Part of a small language model's weights: 10 layers, a variant of Adam for these matrices.
Each number is 128 + 32 x the weight over the matrix's rms, rounded and kept within 0 to 255. Layers, rows and columns count from 0. Numbers have three digits each.

# layer 6 MLP up, 448x160, rms 0.0846, rows 250-279, columns 0-159
129069086108082155121089078140160141141127153089118131097151210129139187120116145075136117129132103153171172182166142136130128154068196100104136155134111049149139141125103184188132143219104118131114142178136128117086132151166145091147122119170175156143176097189127105113131142108126085170103126103149155130167112174074126071136147130141122118119165105113177120093183117105123136116145153110102146108097110115108077141087129194166128111151154101119124109110193158061133163162149120
102160108156144102132167093098086144105084104122067160146184115153102136097159148148072138123178165115139137072133109158125180099184142058126077179182174115163119111105138085160119139151114095177130158128140109158116062153095150062082166110147134106095104112110117130097150094085079145164157084118138168087104123178101191142116096156114129094149107143168120074118157159127129090129128093113102079091143170083133153112127147141102163134105139153151182114179092141059061110104132082
073137172120118154075120147129108129120081152103146125097151180177165173138154123083151090121129093165090088166124083111120097167196138093121084122118164120195106131139185178122096126166082168080130219069121102181150115054148096181066166109093078083139131114099095186172118114143152146095156106148160184117111054128090090159179154113140103135127163181159121130090085183142081142151121161100091072092117127107107101119169204138205129119137122140128113120120153112090094144107123122
140143125127088126102122126182095134100125136052096099103142148174139147184102157067203125155171099065119132192126111127161165163137133105134109124117118087120164131111142105149137125122083178136088115086129101150139148087129206125152095117062106165108141133129118111144067131076145118156152167132096117121154159149065188188139172120132097203109142134175101132097175061133084146159139117093073101097133160143144201074111174103128174134105151141152126111149184108124137134163125143
081139116124098110147160080122174084052175090163112133103103194070216113164136133132130119119129150122145117114147114144175156172151152042118106114170142127113108073105153142125120118082157138183130090057153088147141128167138117112142106207132100090122159119077077104171167113099125135158175073131147109103136146117159081138093106124167098096148146103132106150145175110151183104103075108163123156132151155129089186105145156120102126104120090152122165134076123107125131117205128153
137098125122089145124126109136103076151084122034116101112094114120080151126088102140122134144150113159132112099133149141096060123132069112145057120168097174128175058114137161187118146137141203123126155153067131128095140135082161116148141213112188079127093110176116119103172146122161114159123174144151155139141208143048155139085142154082157121123111167149082097116117126150183155167125112121114178181082136140151145217144150147128166106099134143135086111109106119094158136109121171
126077175098155123111080133154101086067147135136076108141173133158145099128103091140158125136113125150134152101159123182128123144128112098179134009192140139151156165082059115141124115105169156111106106114116125136091082119150128125111201120123061134106103096139120118169178156137164148086101124126111135106132094128097112110119104127112070146166125163137196152181088124126111216142101116086157083177140151146151105176162116106099127120139129115132154138127120114136075119138151152
120150090112131130163115094086136113130190155077121132130159108122139183101182106169125136097091183115098169134149173104083100140077158134127136126158129165119132130125144119139124108173171130109166116154142125093143169152192135150133132140159121134057084154123133114140107140132166175146083129164142173089127144096091154151082115178122152125152085142112178102180138157162154116116109195125047128143125122163124078174147152175162123219188168079105152190119168133109166145060130115
155155111140093107159142114149097164082226141171099121177191111087142156147078164222138138097161116135116100178103128045119165127082124136179096136146119089118137111170133149174179118156129103104097169122122144153123154084128150132144072164129120161130194150114102151106143129097133092143111149164164115087206133104078066126111090169083168113185090152102086125090112087139128087176098110112117106142108124156139115126155104163113082143107180161146177083167150110114181132116137176
107139128153131180109143143049140136106099064126134137106125113117153140164120158106122127173072128177054112096116107129074094121143134188097159098112086161123160098142155179106173128194160098161063131107172154137175103174174136097103174087159083157110131088070134084120087106083112094106151101123121222173123096123147113143165129139171130095109113156137139068127146083181155116117110180108154094103179168161142128150075102077133137199146171132087120117137161090144082191125135121
122107133099184080152132107065175140120164064142154169169136178104106090122190159149127114112150136119138152146087073146135080202135132058119205131167146099170162159100086108121138123155170145110108107148118142161094126077122148106085203130140193160160117141145174129193070137159126137070101080132148219117109124166119058100082150154111101131203118122121078119094133108132149160153200119122142149174166115109169146064104100171165126131084133129189142114146138120082165115134172048
028108101101142147102169121071101163191139064102117122120149074143079156129137126093167102172118099076124130170105149143121101116107176185057110108112123150104062187129136133106133144152144156146133136121125120141142173099119125131117150072103199196135146100201162128078162175145128152168117080151170104102118106145166169119133132174128152128128115098126160119136174103085128149160122162097126104110097162097144101120120137144166179096154124096191089068153085120123137099130131139
052084158136126160064120110086092064121144194052135126121108104116131103164134191179116113141172185187160157163191113092127159098142130174108096163151083112192144130155133125095064137170082157127106078166109133156166109128088063191119104126146113121147131171126145132120097074102065233184123131109075135095094115177102123171118133182125138163170098141155136159104086107107121188149111120144096102102114123156044164077041085067159074165152144091139134115116135138093091134192131196
150081133086080124090159136098053101170083097161143135023122102124131095090108102129154093137116113157141093123166123117096110124042186169155128148076168073138198086128128132104093125156157069153081161135114120109169099136113121111132169155135038148124117148130166131086140078073170080157110157177129098152088198145100142114145174142099114108140158115144195186142124132132178157132135126147125049184166090097085224131082100116129123149203090124106101120145149106119110170140119117
106102084145081136100162135123110110186070098141144120082121108125175187130158112110126109132131119088134132133139151080104132150092093126109120170158112154159075162115194200145147133173139104109098142130091093085084134107214143122168145105093145127116206115092144149166091108121111168125158087143172098139158082126151129147170127136117094127130144116104198111060142113133168079121137138055148153093086076170148165185070140098098149105102112219151129130136127132071119108149156078
149148129100161147137130147100120110133144115096169106108155099144097168147171191144152136117087118106137160127180155143139106177102164157099115078130133129130145123124102084155135132114107083099138128122137115116067119134148147106100089119123098109123144160131151106145130113135149138148200127163181134122116151153090193057112091202087188138123150087120143184107150181159078131140116093118170145188088141140112099107134086090138156101147146131128046137159140113112166118132202158
157180144037114125142165091162144133126134097143136177137106060151140206163072113206154137187107130145087123161106122115107113103150060139072115108131087170133147129181155179082162118140136158105057105123079132138096078195119142125170065141182130110072144101147133167114095095097169139146172091131141120082120116161086088148168092170140096104175128108136138084167142117133125161183119088100184110159127127162102147214131168174066093176157152121106102134136139125147091102147142134
167140180172122078132112133126179127142142185185243127157091083214132158122133106151087160109073183195145119147155122162124096178156111110157094117195079171130120113071050187184155131057101104083144140157162057112158151100121124158072122134098117116117115151156111153083135115198143116091164137153149171225154108123101112127125129090098164112134119131136112129112131122140131202087137103119145207164149111102128121091101152091143069156165138169111148152140154091118161114146119121
086177129105087116116192174132192087116167083061074112151174142088142148113137150122085148162127111122147094078044102107123139190114159164167062117125133116062124141160048076158185119121153079157169127111159105129121133143119104129190092157146136081190132151156130095108143116159082086157142078098129069128098126120115128088125108149149114121145108186122102079142162108155107145077099136140129156122122150120057081133149099087075138129151131177122081124137155141105055050091166112
084148168197184115121168147155062109118126209196109115138060066164122154129153117075115192120087091119159100103126110117136164180194170145135104123147097115151135121127083180168121121160121131114104190122121162147144146111109130097178131165145107079091104094147141088132076087103130103147120176232117148097124130153170172135115112156109117132091162182126139159078154144133098126118140137046165135138092168121160144159139075135150160110131061168158106166184147116169158177127102086
100130132130079123065088154104138136060124210104159150160144137114130127147132156164093099134129106095172086110099176136148162123135131120131144077107144124114202146145105170099082137139169079102110095105130113126145144100093091126172161123191174122182097155128152154180116094152063125139141089155107130043106140095120168188157109073081120130182153136148148118154083147165108121116160143127133111078153128136163124137114140098091166087097115147145093047141144163195084082151187120
088096089160117121087109117118153095174132104162122126210149175127120137105117137108053084091210079128144069141135073162123128118120096079131170121073117167159118175227115111171089120100118071122138081135106119194129168139120127139140102057164185130168086061116138135135148154165164123144121098097135142081187069165095091154078150159148134136137125147112137138085137166039137129111126116188116182168122083078163135100117123152085162134151090127104115072123099156132217129165128118
171148192104089090125095119160154134111137102087094160102100172124119145136176151122174112135111121051168078162131151042137136151153127053109167059105107096158067145097147074100150108083112147121117142077091147090154101165109148149107112115136163186069102098120166122074127122092171158104138143131154150107101071168088137118124162133094143118115118098149136109179155116118056160108118125126076114086135114047111147075108117117147096146125085090076108139133145086078135147117139128
102073060146147151104131113141180140149072148132166110179197197110122210130138131137136066085158071100140119135117131150096094133088162117148138145143195095121150128181156131108154130126176152158130166172152144151191127153107127148110050092088158090119146078131127095128146109183089116150103165116135147167142104105139112142135129163122083129112124136124146077110127136107092103131124123122062136098163130092137149087188120165105156157105136190123168018131120117144157121171121093
176141142088074137098008090194109139140100205101099132156112176153133143121152108161111181136106142086155122136121125131124137066140080061157146155074137132131118168118163126069131122167108186127141167124097114127121149155117148099105097107091120161133080075145094157107157157167171143128148101149124103154144094085142113153195180113129119146137093164173157119139190107080141106139157183128127159091105080146116115122155099174160095118121084150121127106112146171082096069088128147
157113131157134147147104080108097131120146140125131154084105092128141164128140139130164120085099083159144186113133126153111060152103035189153138096180066142139099089123100152133103125146148109130190122086139103169117127144153166126128117148080090122204141150135150126131104075146078152145133090160161125132140130122122134126188137193101145125164131132100074137160120143152106120173131128147134124118089124152117141078169116155093122120182166135083104160166134095211129078159093097
187151127071133146098124145121144076143116181132102178095150099102165218205110153128154113143122170130138121070139087150119175162093092106108145140151154109130188080164115152158101143111139166158114131130152112170113119157098082121128060074127140135108128146083131067118162121099094140162170154170133094159144092129168161083107084170088168105130133168117116166098093130143134154150103094079116130068115099132094136150216051113165139065160105063171117133113150134134081109101113116
116122122119138127133139178108115155079124128155106106162154157124135137175146178119133139148156102105163113099067103063138158169094122101108132175174083168181132118080087131150117124097123121168093131133104080169149102185155182102140111182129121131135119156178130204133118176173177106144118172114135126127144098189115129176146143152164107130158168164155100110110147174110109148084107112148151097165132114135138129075092104128132151149117160151116173179083098111122110121157135111
138156098118177106155127140134114159097105103153202186056071120120102144110156139117126162146078185106079120130126108119159121156146144153081158049148116088182103112157131134115124128138120099111135096163126148183108180104124150145153203096145106156153105139038138101135192098108078130158111110112139119095114098170154130101124085136148118117127174091078076091063155146154105160167135133080132108121175165113165149102104090108124085149168172156136112122201112087162144136115123129
131140116192145097153139107189120105149169137115101158121125131164138142111105146183078136114194175096118150096082132139129123096133140163089069143156165161155139118098137049144134138154136147137156158125066107139096165149080111118134174157084161162165147130083114062144097154081140143137166181127124146134142165191107115162168146100175109116130122084036158187102098107079183131131067108082163204154080099103063157092159175168163146166170108138155126074145120108094086171115138173
# layer 6 MLP down (transposed), 448x160, rms 0.0791, rows 250-278, columns 0-159
106129123081139110093075138150135159116181127148119182122161106139119146097103128131066072110185098231185089164105145098073141119094116146119174109108162107108157113120131120205180075106190152104148117101123137122136179166132163122159142094189095136159165154159168067122149137118148176154107159109098148139117132147100094130123129166140172095145133125170120054122077104148125120125104083168127126183128154080074117139054075150134150136172114133148195095129173146108138088144101151
154142130152167170154150104128088184197111123116142145110116143147118122163127090175112136146116157122137114161065138125218093114092091152134147133114097106102163137145067166138054163104127114132047137125056093123166117143093138181148091080163134118104196154122082135146162159129097107121176137158134127154086159116114144104048107161143106141103129135099102152137097113086169151180126150133178121074160093139093132157096124109078112089163118144051114105129120097135164138154028140
110134119169081140141071103161143141149125087079076115167142111158178124168159089146099174129075116162146131164159134076079146129123107132128117133115059155131096091156126158081152179031110174094156091097147089143100125087101121143135115161114179218062139093175069134089099115124153138127122117102149148121187103129144112104172138219161132094097082151148125135153132123123148143125182068091160137166122097126112078155077142158187149098146196163120157134202162120150103116123093140
058112127164173137130083043125116123090088137166087152054112111066150161170168106114101118177100181120108076123128123081111118117167107121118126094169160155188053132179155122163138174117170186108129138150129099122113136139138109142143106148086141122178188110078113146130094179101152095120168110088117135127114094114112124172144147130077151149134126132159180115090136141134110123169096143157167118104151098097096127110117088134159091137120106091129153118102096220062182133148141114
101132168151113144151104173140142136126132158145151065098143109066178101174110155119161162113071120109122145153139156131107129125124120102100147120210142106102151200131160097092150123154138154159104111177088097134158079117158104214145136143050108097100120119146066146090166101125111170144095117185142147083166173148158084075138099080129164076185136135089156100151120093164145076142046161146169127122076139185104121125173166158166153124137102092112129141101185160134096151159063083
120161054144142165107154128136118115156097072094115026145137109084087109163099097117150106164121100135123089215120109179149133167114179177104112108141140135087103105144142142128101090140132119124119117182161098157159144134165149151130156083153144118118128115162025122100133113186128095134121160112167087090140203075144079112119118151116189090164141136152098130116154161084099124187107143127184098098150118122109112105150142120154223070106158100101107109089098123164108111085145087
130132129115121163119099156156185149129077168096149108111094095119124084130051159139115133096112172128145125160114110141145133103145172134125090068160100122113128119140168154189192208121098112139132100084123113155162154091138105149127161116146179086195080157155127166104154105102190138126105134147165097194078146140059156074174135124136135139128172113076099110145111140146066047083101181150150127157122170095099110144154124098104157107111118145163111147138126095118120143147114174
166160144134127161139131194127179099151113116133121068056078145172187117132137156161157149095148128138135159127136106092171114124154178140150165099118059136128136151102180047179154118157108126115147115123124034154180185145172133104096075167153178094158091138200105145094099154088157080109152117152157138117133144119167129131172143125146133141111098105123135078176167187098096152101134142151115157141091127113068126084126105115146114153101082135163134150155072081139119151068135120
117141129130175119155144161140115095116129149205054115074089119139156155128101122144167180090109191094125142099180206106095112159121131082085146121085092122145105165135147164144117121133114129106112102126163149048105088158135149120151141076090156118177141134151134053092177142104106107176112113112121148144043142115163187124113072058170141182169156185152134094158173092139161117078096120171158157134115084173162156107152163135141144146175118141128120128091134104147093146154210105
106075135130147116149160114117109077129199131105162095086127117170101103147062126172141134095145095116109143117044094172131052166221106098181054124161141130090085165193156093096172095148134168149191184120146138144168085097118178069151142188191105154102104137133167119108160151107088121134174146108103157149102124104087137141169149095121106137158166117109146083128133112134156146090158132107074113095067170128142117156124127107115100134118094104115128117155108172151064095085139146
124153153151099147162132136144100074140178101140105189147119178048106143066158138158154055040174126102171170127131163153142133134117148108143124145144098156117149176135088145107104128149136145141132075088184123158144120116113169186137109131152096180144124119145157128115144099076164119143084100120180147136174132124110122093171120119168071164132186089133077130082123174145091115135109068052055105177092068120193133130055150159086106154109131113091143167104138111163226102086161104
127126140161145159113123128140131095113166126230120089119104141122091168089109161162122134196080156053105098102131093106134149091147094137180125095137129091057145177119164076114071180148132153146136147151095126086166148103110090166156099163137172067058137099122106177201147174085131105100188131133143091147196129157157073124101143121079149158112111104137100085147156140121123140150170147094132101092126090100117191135139079150151121134168153130124140129187099150150156101173115078
096136116121071138141183156117138165085087128116156210093083146108144113195110088069138175156141063180129188117183164089114178113142116123201133051093104187077099124097118120121144166116104171133082102162098165092051136103113102208121059146087051178135123108117138133108124109094151138143126150085115167138072158170152142129146131134151180127112150165101128172104134151087122119241147146123098092137163107122128150139123139120162088158053146189070134124150089079132089145147143147
147138149094172181086136108101120174122156124221146134163111115108125132150075112127104105117109102109139130139193163108106182171174146129089130081154101152055100113154124105099123204140056130158106137146124184121116055131159172166105161117110112166096157104133171174094078203144058157121165158170171147120229120125160110074141095152144150073161088126145108142142173115072140058142180166168061169150109154068137171139113109155124147090148141167138102154132126107125106140158102150
059145134148152149152116130145151111108097170059150141094147117134038120121093111141118111155150112132116106121097109105141155070104128143119107141122132096158124134107129216082121090125133126151103122099108131092182150139166071081119150163071129108175151091161132108144171168112113186134139091107100096140096156135073130178147192116076082175174090130068104117174080155130129063174129114119059135138161125043070115094134108131139087125142130116090141069139131118117111088146083146
155153080146112111152123161139118105126101141145123138149155177126135156164147091108048158178126129124175133128171166124111096065053115138137125123128082153125135104124134168087147156153096151120117130104126107161145125117138111169093128159114193095114117142087088092167135144147118164140087102116056164142134145128066124100150197142118124153111167133133129185157157121116151121182157113096101125116169154155107133140154140106104142197101110079136178069135099135088135084139120114
187115096126137058157151121138125075130182149161127116144116162217115153129172095109094161094087126193109078177118152140123119111127091094165127122160105128149152178105126114154154086172129161125138162083189091131107083143037134155132191099128102147120144142124185146218161081071162144114114080176128134073128132137097105173153090189214078121155168142183085143152142121103075130145158142129129101139100103163131143161093098140181127120109126121092191159135131185120171144145113087
153082144126120121186138116134184166098123173142209111162075088094140115113169125135137131124130180137172081094117062203121131197144133119176079172100109153161136129111162180091125123120137094092032151118135101142118111114159081117095119203138086144051160106133156140146196144166085069172158141122114154132099098115152155081123132126123103105114096164170104129132127148115149087159125102080071158050153129097106055159071097103153108162070196144100062140130120192127161131157057113
158068093156089208082172088131148180166102126153140121074102089102172122159112185148139149087100173177105175143145146135071176121157190144107107181182161170134140138149139113154091178166135173116074142114102124109122061183091131117065133084167094148123070130080111133064129193088081115096131101186139206142105096138133088149142114139124143169161148081130162123078181100165129115162160146160138157103120103150102133177139143099138115125164109147137131102126133179080155164092084100
146126184143083187135152121164129102140173186162077132132130109139133112142119142107163110095150123185151078097136200122114140172137107153076097108120097128136117123144127151164116225152213186137132072190112122123089187143183186061118072192106125131121148189135120123130181201116105168159151114146183041134146076129171116162089156096110149141130141141133100099093137104127141094159111136123142172197124158133093151148107123097108169124107100119087092158174175142144167151143140104
100183118181142115141168078115130152125146140176130147100103128083200158145136140173149140066105112146147137096114158093087111157138152142085110096115130166120119151173140119103121127097125188109132081058133093120099109145108179120089171134113077157169068110144146143107080117175135157132100166149135105109135136175116130100169150152126116100076085128118215140150137045152143088180121083143065178087112122165132161124080128153127078113137112083062143183073123169132140100099080103
167100076144060036155152100147101134145121094155112142121140178092184161152151112114109128136160103099147101155127133116121088139084123155150085205150103156131100147182114153058087091140134124155138092094132102084092154132063133141170085104128176107117093141118131130111156102162128112141108085059118084087131086122181159150131089149128142131000099188175153135051073130133130163163118087075111120141169104137136144158115129182089113103118082133090154075104148138195132156140096088
065151143152147113118148122107129154098119109141134112130119130151115108100155098168163163092108183156103108122114155110084114116080127092175103084075162161062099204130094104129129221116119102098126065138107136130102095110103142155092142080094135121105102157144118115154113091120189171103139160093120152130172140120099152147088183089131113003096074135178133057182116139143096085141164117130126107114105170101119113170101074138148152127089170118092134137109151116094193126152130128
079149114070180102129173128103085116164122142114119157161137177156166163116104177106162129112132153158142142128130135129121117158090141102103191192082158059100155117142113151128074128145151146134140158123098181100124122141106102159125142103093162083143135091120116134107149124163073193158148123130089170205114078150053121141107080135146051118190149089040103110154141128116114100099122128120162109122176085137162118091081194086129182201138163133120158116103070136119110114157148151
142130165148117114148115058162131123111115158157097119160124119108120149201137127188137098085108126066109147140052137156166165140210093149151147132117095136088155134043094123129145151089115137089123200109160118107055124157150160168111093074128170133089088130075121098134081089113125134060125132128159108120121179150131182181128125162132132145155084154225132106163127125128134093082114139077102137152124132125124124058090146182086144158099092112141137131107139110134133106158151090
126163091107106070070149127102135144120133142101153121128131144163099147169084120107098139124130156121071031133081092149118088147152149174109155161151158127060139072127118089125145155150109172139095084171147135118125145103071127180082101106102116123138107137159134120111113157180089154116080113100142122118104046151106170155140128113101165096128106115117134096105129108077141116110106059114133114153095149199132138146079100101161133093088096105119099119115155151130197125131152134
118151128105149161127088061098147146116145107176132112097168133081145052078144101159147121126147147110097148157086142161101195138081180150129158111127163108173165149092083129164214150155131085154145111122118155099180201108189139129134119091045130155116141110119094073138125131116142093189161151156084099159065177107087089137105160123122095132113126115121122141161157119108108147124155086183149069100212094108105145103135188104174164123123116170206137107158126123131108143141149114
137125097158119132127152147133091130130147086123140146099091162138152157157172062089134103133105112078097119165134147078134184170098097163111132120148095155137130096117122149177179214137098136097059085152074127111133133116199126117138156147063147161176156122154134181148127147116121127109178099164153174117095130131181157142189096215149131132110139137127063145087149131127131139125100135109125149120151091122117135101062139113076114152108077127087100127151129131149158118104131162
137120128128153145168152110158138111137128143143075080131160129147095108143061112122118085132143111151190109172110130131030128099142085121139178174128119127103177081124135133080070008198172142101100147145193107141137085103072133158111109101119136148091123116135176078174176146110124155118137103137117159148049121128093092133121078174144096148125137127155107118169073126115135097118118142120127082158169177110178102107107084142120147104117133106124141108112088104119119100144189080
# layer 6 MLP gate, 448x160, rms 0.0926, rows 251-279, columns 0-159
160151166133146105146118184231154087143157123128129134135069126144165147091059140113124151143100159152115105157086092101149129104129121130187129114123121108122139130108166115194116161097090105131132115103118174124122105173128086089146067130105168133143185116132134080132092129121166130157138126208087124171116146136091117170107082135118119142135169066103141111120136139167135153164121136149068156197125173111116103163091165213158177151106101104159123142102088141132129140169100087
160127082153097147070118152123087149135159134087133131183182192116096105116130099169160082138120118156116129121141116129180131199124189157101213202158163074098125123168141095090130159136106116151145107142124162155108145097168113121094100113134098146180128071144122179085128136116085093145151106129141092120113120146132107135135129210130128110107142160102153126142138153146136114131122171115072133117096139069107116110130166179218237107109087137142020105104119145108176086130120126
160124096081101156151169095179152207117153106183126166171102116187114176126166093160065125141101130125050167149141125098141074173093102145134141094118081179107124113109125184157126156131206182174100108157091115111089169173099147162155159109130145119158147079141148185109108086116129059056133140121179130165120125155158103130132112171100118122118094075145161180112082114160152129095138071162162128153165134107134102147112103143181108114164118183120123063137106139071126149119079118
154149115150118165148080223122097118101069103102193114115166095143136112089104129103128154143136071135104158141146130108138083090102124133113142188111228102100146089189087111137198141165057076102104147096144096093075134111187160250125192121085112122107162131114100146091138134121108153130118175158135163131103122121125152115152193191129128107106093129127159135207086110174011144139114141132155129170110107153118103079134105106137171164105106161128154155134114175144142157083122149
159126171135064127117107112084150125148074157103156169143080143144125171082145111119115156143100131110137134083151119100131114160116161103130140109205153118160203122107101133137207136162105086122054124157052104069158145119046139166094135128061124085133111168112104131141182151123135149095092117136150222088064108121105165153100138071104034104096151142106131118148098192170156170143123105137089131121103128118119114171155109135113109106153106132136132100176117136133138114104105117
085161105098147084150177127135123171130129103130122144129111135052139113144154088116091062123149141110133138145077154045133118157145157095103113240080160137118174131137143146131182142198119126167106145138143069109149177121132139150163137124117162118158135120072087127077116123185110107101187133111145161150088131067125142096148126074103160091147158133157121080160127097130124053130091136123098140094142119160112135068086159096087181096099126170193116065185137218120151171131121149
202092115156104139124144207106122107134105142112126078105138144154187098115159095076181122085116177146154101140135130139170172105122212202155122175116131094087129139197189061049090179170075174081148150093100146124122119119140118131087077077138170094102136112140152216169119106121173099102113126136132141154166123183165115153176138130138136153146121115131133180156121203119116092119095128181112110090163120146155163060117146125134164119106116152131108112045133143171169164093124089
138101129117141128127120136137132098066134192102120070131124124169178102061103087171111136184084116137109177174144064166118139134150092114115159116114173121088106139129206179136138124101106133126130129095122081091123146090120132136177155141089078138161172065135151134105096115075156184122139118152102062139122109074101084100168182104127125105162123143125143143206098134154132130070066110122184156105089129120155160158095143115152114091071120126093140096168131129164170140169123192
104105115227114112135146128077053132100124071074163182141075111143158151154168155132167114199142054130142178151147105091159117128105128167126184138152140137097083139183102118103109165125141112128118155123124121064109175128082171118134142151100137149132154069169113141107150097183172108086158102099207130116171101149185174076191100187153173094144109137118148087092135108161117190141156173069133083129124172148162120127114126115124162104084115187162129130185092103211094152097087134
172162105100144137122155155085084187092152111141141197086124115089123123106087185103188183134182122084106107120099149146156062158169187128078175094114130074101108132163094152147163153109129127153113141113110150139092145164152050080149135102146121167091136177185091141067134055122133121107174208105136172166109147137118129124105167137088084148124127098086124116110138185203115085139113126112150113136141099149086088148181113099166085129142128126158076148112110125148160189132114096
133152110121120136139200127090204135132147171177151166085152075167169140149154231117082113135135133095160172200063103124154102083127184134111123124196113144143151145128145168140131178102176159144115136178122134153087128137125123136157122144104050144126085117135193083143128090122118139094157107160150144108098139126109176141129141186126081140105161152070155117166153068131126116194165120118160118173083168144088174127126124177141124193140149186151132126113124121154162175150094137
087173115095090092113098126119215145142096088107089138096151107136141082137151148127108124152107118078155070060131129108189134077181150081077109168112050121211111123170155151125171162141099115134043107166124147171120161075197098132171178150122140145178148157136128126109118134172117105054163085076092132122141173104110165085137172102154136126088102159103216086106102135162159139108131104115169096136149177119140133165119139131129070094157074141160108141156148139101112154086120161
123149069121104147149164138158161194174125092099080154132139181152117124085147111096114134131174094085083163196079097134137111220120160124124130169144157096168151164156163137171166139150146164141115209135099133057151112171094154132127099144081173089181162106118137107129149098159131179117145143191140141109120107235047130139120135201101108153149141184141157112138053167087145094143107130061072139097122100159131115132134126140211093134164115070129141103159105156108144145147104156
079133094093110178125149120106143124117166088148154137157121164096101138181158123132147108089121141115158081170148093141179102139139130078112138142105113080137159093139103176122164146142151137198122150147157165121099146106167090090125131089162149129135158137111120124177109079092103121166191213141153086162058217089135079159104117076141094130132143119081121168135132127159087075135160080189097122124095171122118148112156095128093163139121150159141124109099124110149129090093097105
125143170143111155105142121164142193123138083147140125162136113066098122108121144162074121123105130126171073107118146096138117096144111099121161106152149161156118116147128127096119151105206091159127096132169142161065083142124070101171118154150139127150079169144124181120160164089114081121133095129150167094143119126163139129105090136142094100108145103128114145117209123119120154116106084149147090095085162113138142120147117173100102093145129100135105139105062152154107153113076157
139139145149147116068166159133100105161118088154143130074138104195146156169117141117126167176127106133126163086120138164138127097113130113106127160103107096131135127158222140071103151108163164109148161139090120144126088169173095168133164136188110129111144136173132136126100136146158146137179145165147130099190140123154180186102171161168156182194160105128094116104177187129093082157145089096153131181121139174142116134081116160156123146062107113146206173094077161154141138112131112
141107118167106090116096136119191109086143173054135207127115150127140103187113132125099134140156111106158091083125139123177080126114076087137180070113155083151090183123180168125185139170120113150111043063094161133113185084184121141089151089178135153081178135120090130077184187170180104158109141139125176119154121185100139149079158125103146107224077094182102163119162162186155155098137089181142112135128128112091136112140163113143144149061167139101146139122121147150158085098085197
204155101129169187142158128132147174067180142146121123057169130085154110139123146091102137150126066200165113107091128112098163105197149119089213101148119107105178149102091167098144152175105121147092135127147112171081146100193137128145146125150162157163188096115127132084115159152105067154136166137125172145098206095195128122192151142182151070083121157109109158117172159123173146143090030130165170125114145153109106136187139150155103067119124137155157074084118138155180193166098141
137126132112140146147059123202123122144146122150084109109100165131132115085078190106097165125165138171113090118141170135154084079145114175151175172139050100146139140124139095175074166129096145172146113184103074126103096132130147110134109172170126088146189125136127112136185134100150155144159175136107153168078060140084112160103135180184164098138133127104074063125160125099109128148113121111144111223142100161138140111159128137140195116158117128156170176110109149088131220136132071
127184158085100119166181073132203188098138081143112124145123105136117113143129101179086141136098140103133092083119092105143132131141168089168137157123157151106162130154083103160186158047113111233133192100135161118118140129088125104078165174136104107115088121160181098115157176075158110137201159127098105113103152060084136151131132156137130087091115122099103117119150151157146100113139136134187142172144163123121109161129153124102097130148131117151118141151155124190121150116055176
127146171243159126167137141157179181096112098093107150120164131209143168136132158114102182126149181168088176124137107176142153139188101084130138176132164121123099147178093093192173156098121185095139093192138132126054131146086137109104140132080053154111161139127085119128134073140128114129186163148173126100119154098167072162117138123109107149147153113074097141105067147112142145095177103154103098128080151081156071143156147116088124139077139159166123199096055122096117168150077157
144176133127148148089135136125142145135137143128111167100095135079126076073119152140130103106154136157124129176130080160147115135138149148146118192115148083080114090181124088138163126129148122155107077146151130106119167082127118094127119146088143129156186133068107170100085145096147166087165211089194096139152104068115140147124123155217115136127158173101136110139084152130068073207077156110123118120128138209093147093113052056091155138090152072121120191145116120099110154154139103
105119129155119106162097165102117113157151143116137144120078127101177057127117142117072114164117184144150174109138128119145133124113092072140139102132064101143132101139135149098125154123174156142080084144156097051158130169089140100155181131141122114068075116099139176084109136159098102106103138148087119105152061145121133078089131100144114124171097134163102090108083119136180155122128134147123196113128129159159111129143159108131130119104127123146114126130137169168149084190143091
104147143121127188182126127180130107093178085164066108111108149144129122115101107113143086079087116149057119067181150162132141132146123150112132122127118106101098123140108111180190167138135091145114123114111096138108141123150133136101129162100108095133125150067087192103112092132152149106156119114138126102130085115120151152090175146096096109148083188180081176192084093125145109130040165164128127169109074169142112171144116110128136089174100061131120174101125153099132141139123137
136144161137151118157167099111149131184129110104152126141122086119184133105161124144108155131117099131137115111146083064165120143121176088095145134086143101117138076102151141124138132130130112155122166090135171139148109143125112110140143119136083173084074136134072111088128112107172143156098130062114173133076165117118157128063103129177088142150113159097145152135134075049091092160174179123088149154121149098150153180107120118135195118115103162148130182120148137138112135081129146
097121091173107092175085086122087195131130169149153098100170089160142110154157123117122099079078159093092104112167099164200120144140178116125132142156132119129127122090126160098120168142117137188147163108097119169129118122144114132118197129119153132122117124131090126122098090115174097081125188136138131137156161164163063187125130082103134161114138064111171165140138136091120143108118138118174140069158139121103084146130113111117118165199123166132042177097160120071122132050141140
108121117141120112139133142100143154121121091111125139071102145148149097148159142102150156191080140120095158148169132116183116132049121180074089059124117131100090158159167156096166153153119161113100096121089150064088148086138152144157169103108145152131161170101126097138174117134146188130141115154130152082154135118162115140061083140157130121140125119128132111155131139192150159170137064057144150122131147102133157151118200170173107146156156122115095153147139131155187121151127124
131155082143171146159078182150143145077142141137173232091084097164097168146112146150106195142100160081071144142150097109186134132113138139122106116138130151074101113158145136161197164098145184094150060105114172155093183140131124121068168141138116166117117198137153126070144123120117144143116162104227076142133155162153162072135152094100098135105155103098104148111112145172163095150135148116192102204080156148151129056092123134184086174123115185163106162137126158134150121078136125
154194111120111064202130121117107141118150144167167135133159112150140099125129130124088203123173137120100119100129119116119121133169119166129178183160117148094109194163154111099144166126120160187168118131142122076058179079137106127052174146148103135112114139135141126101143125134142106101128140106147135149132098107120177127094139201128204084151066118118160117121114143150116158143146132139129108148082097164122152143143097115124064164102182088088157112112208134092082236127104076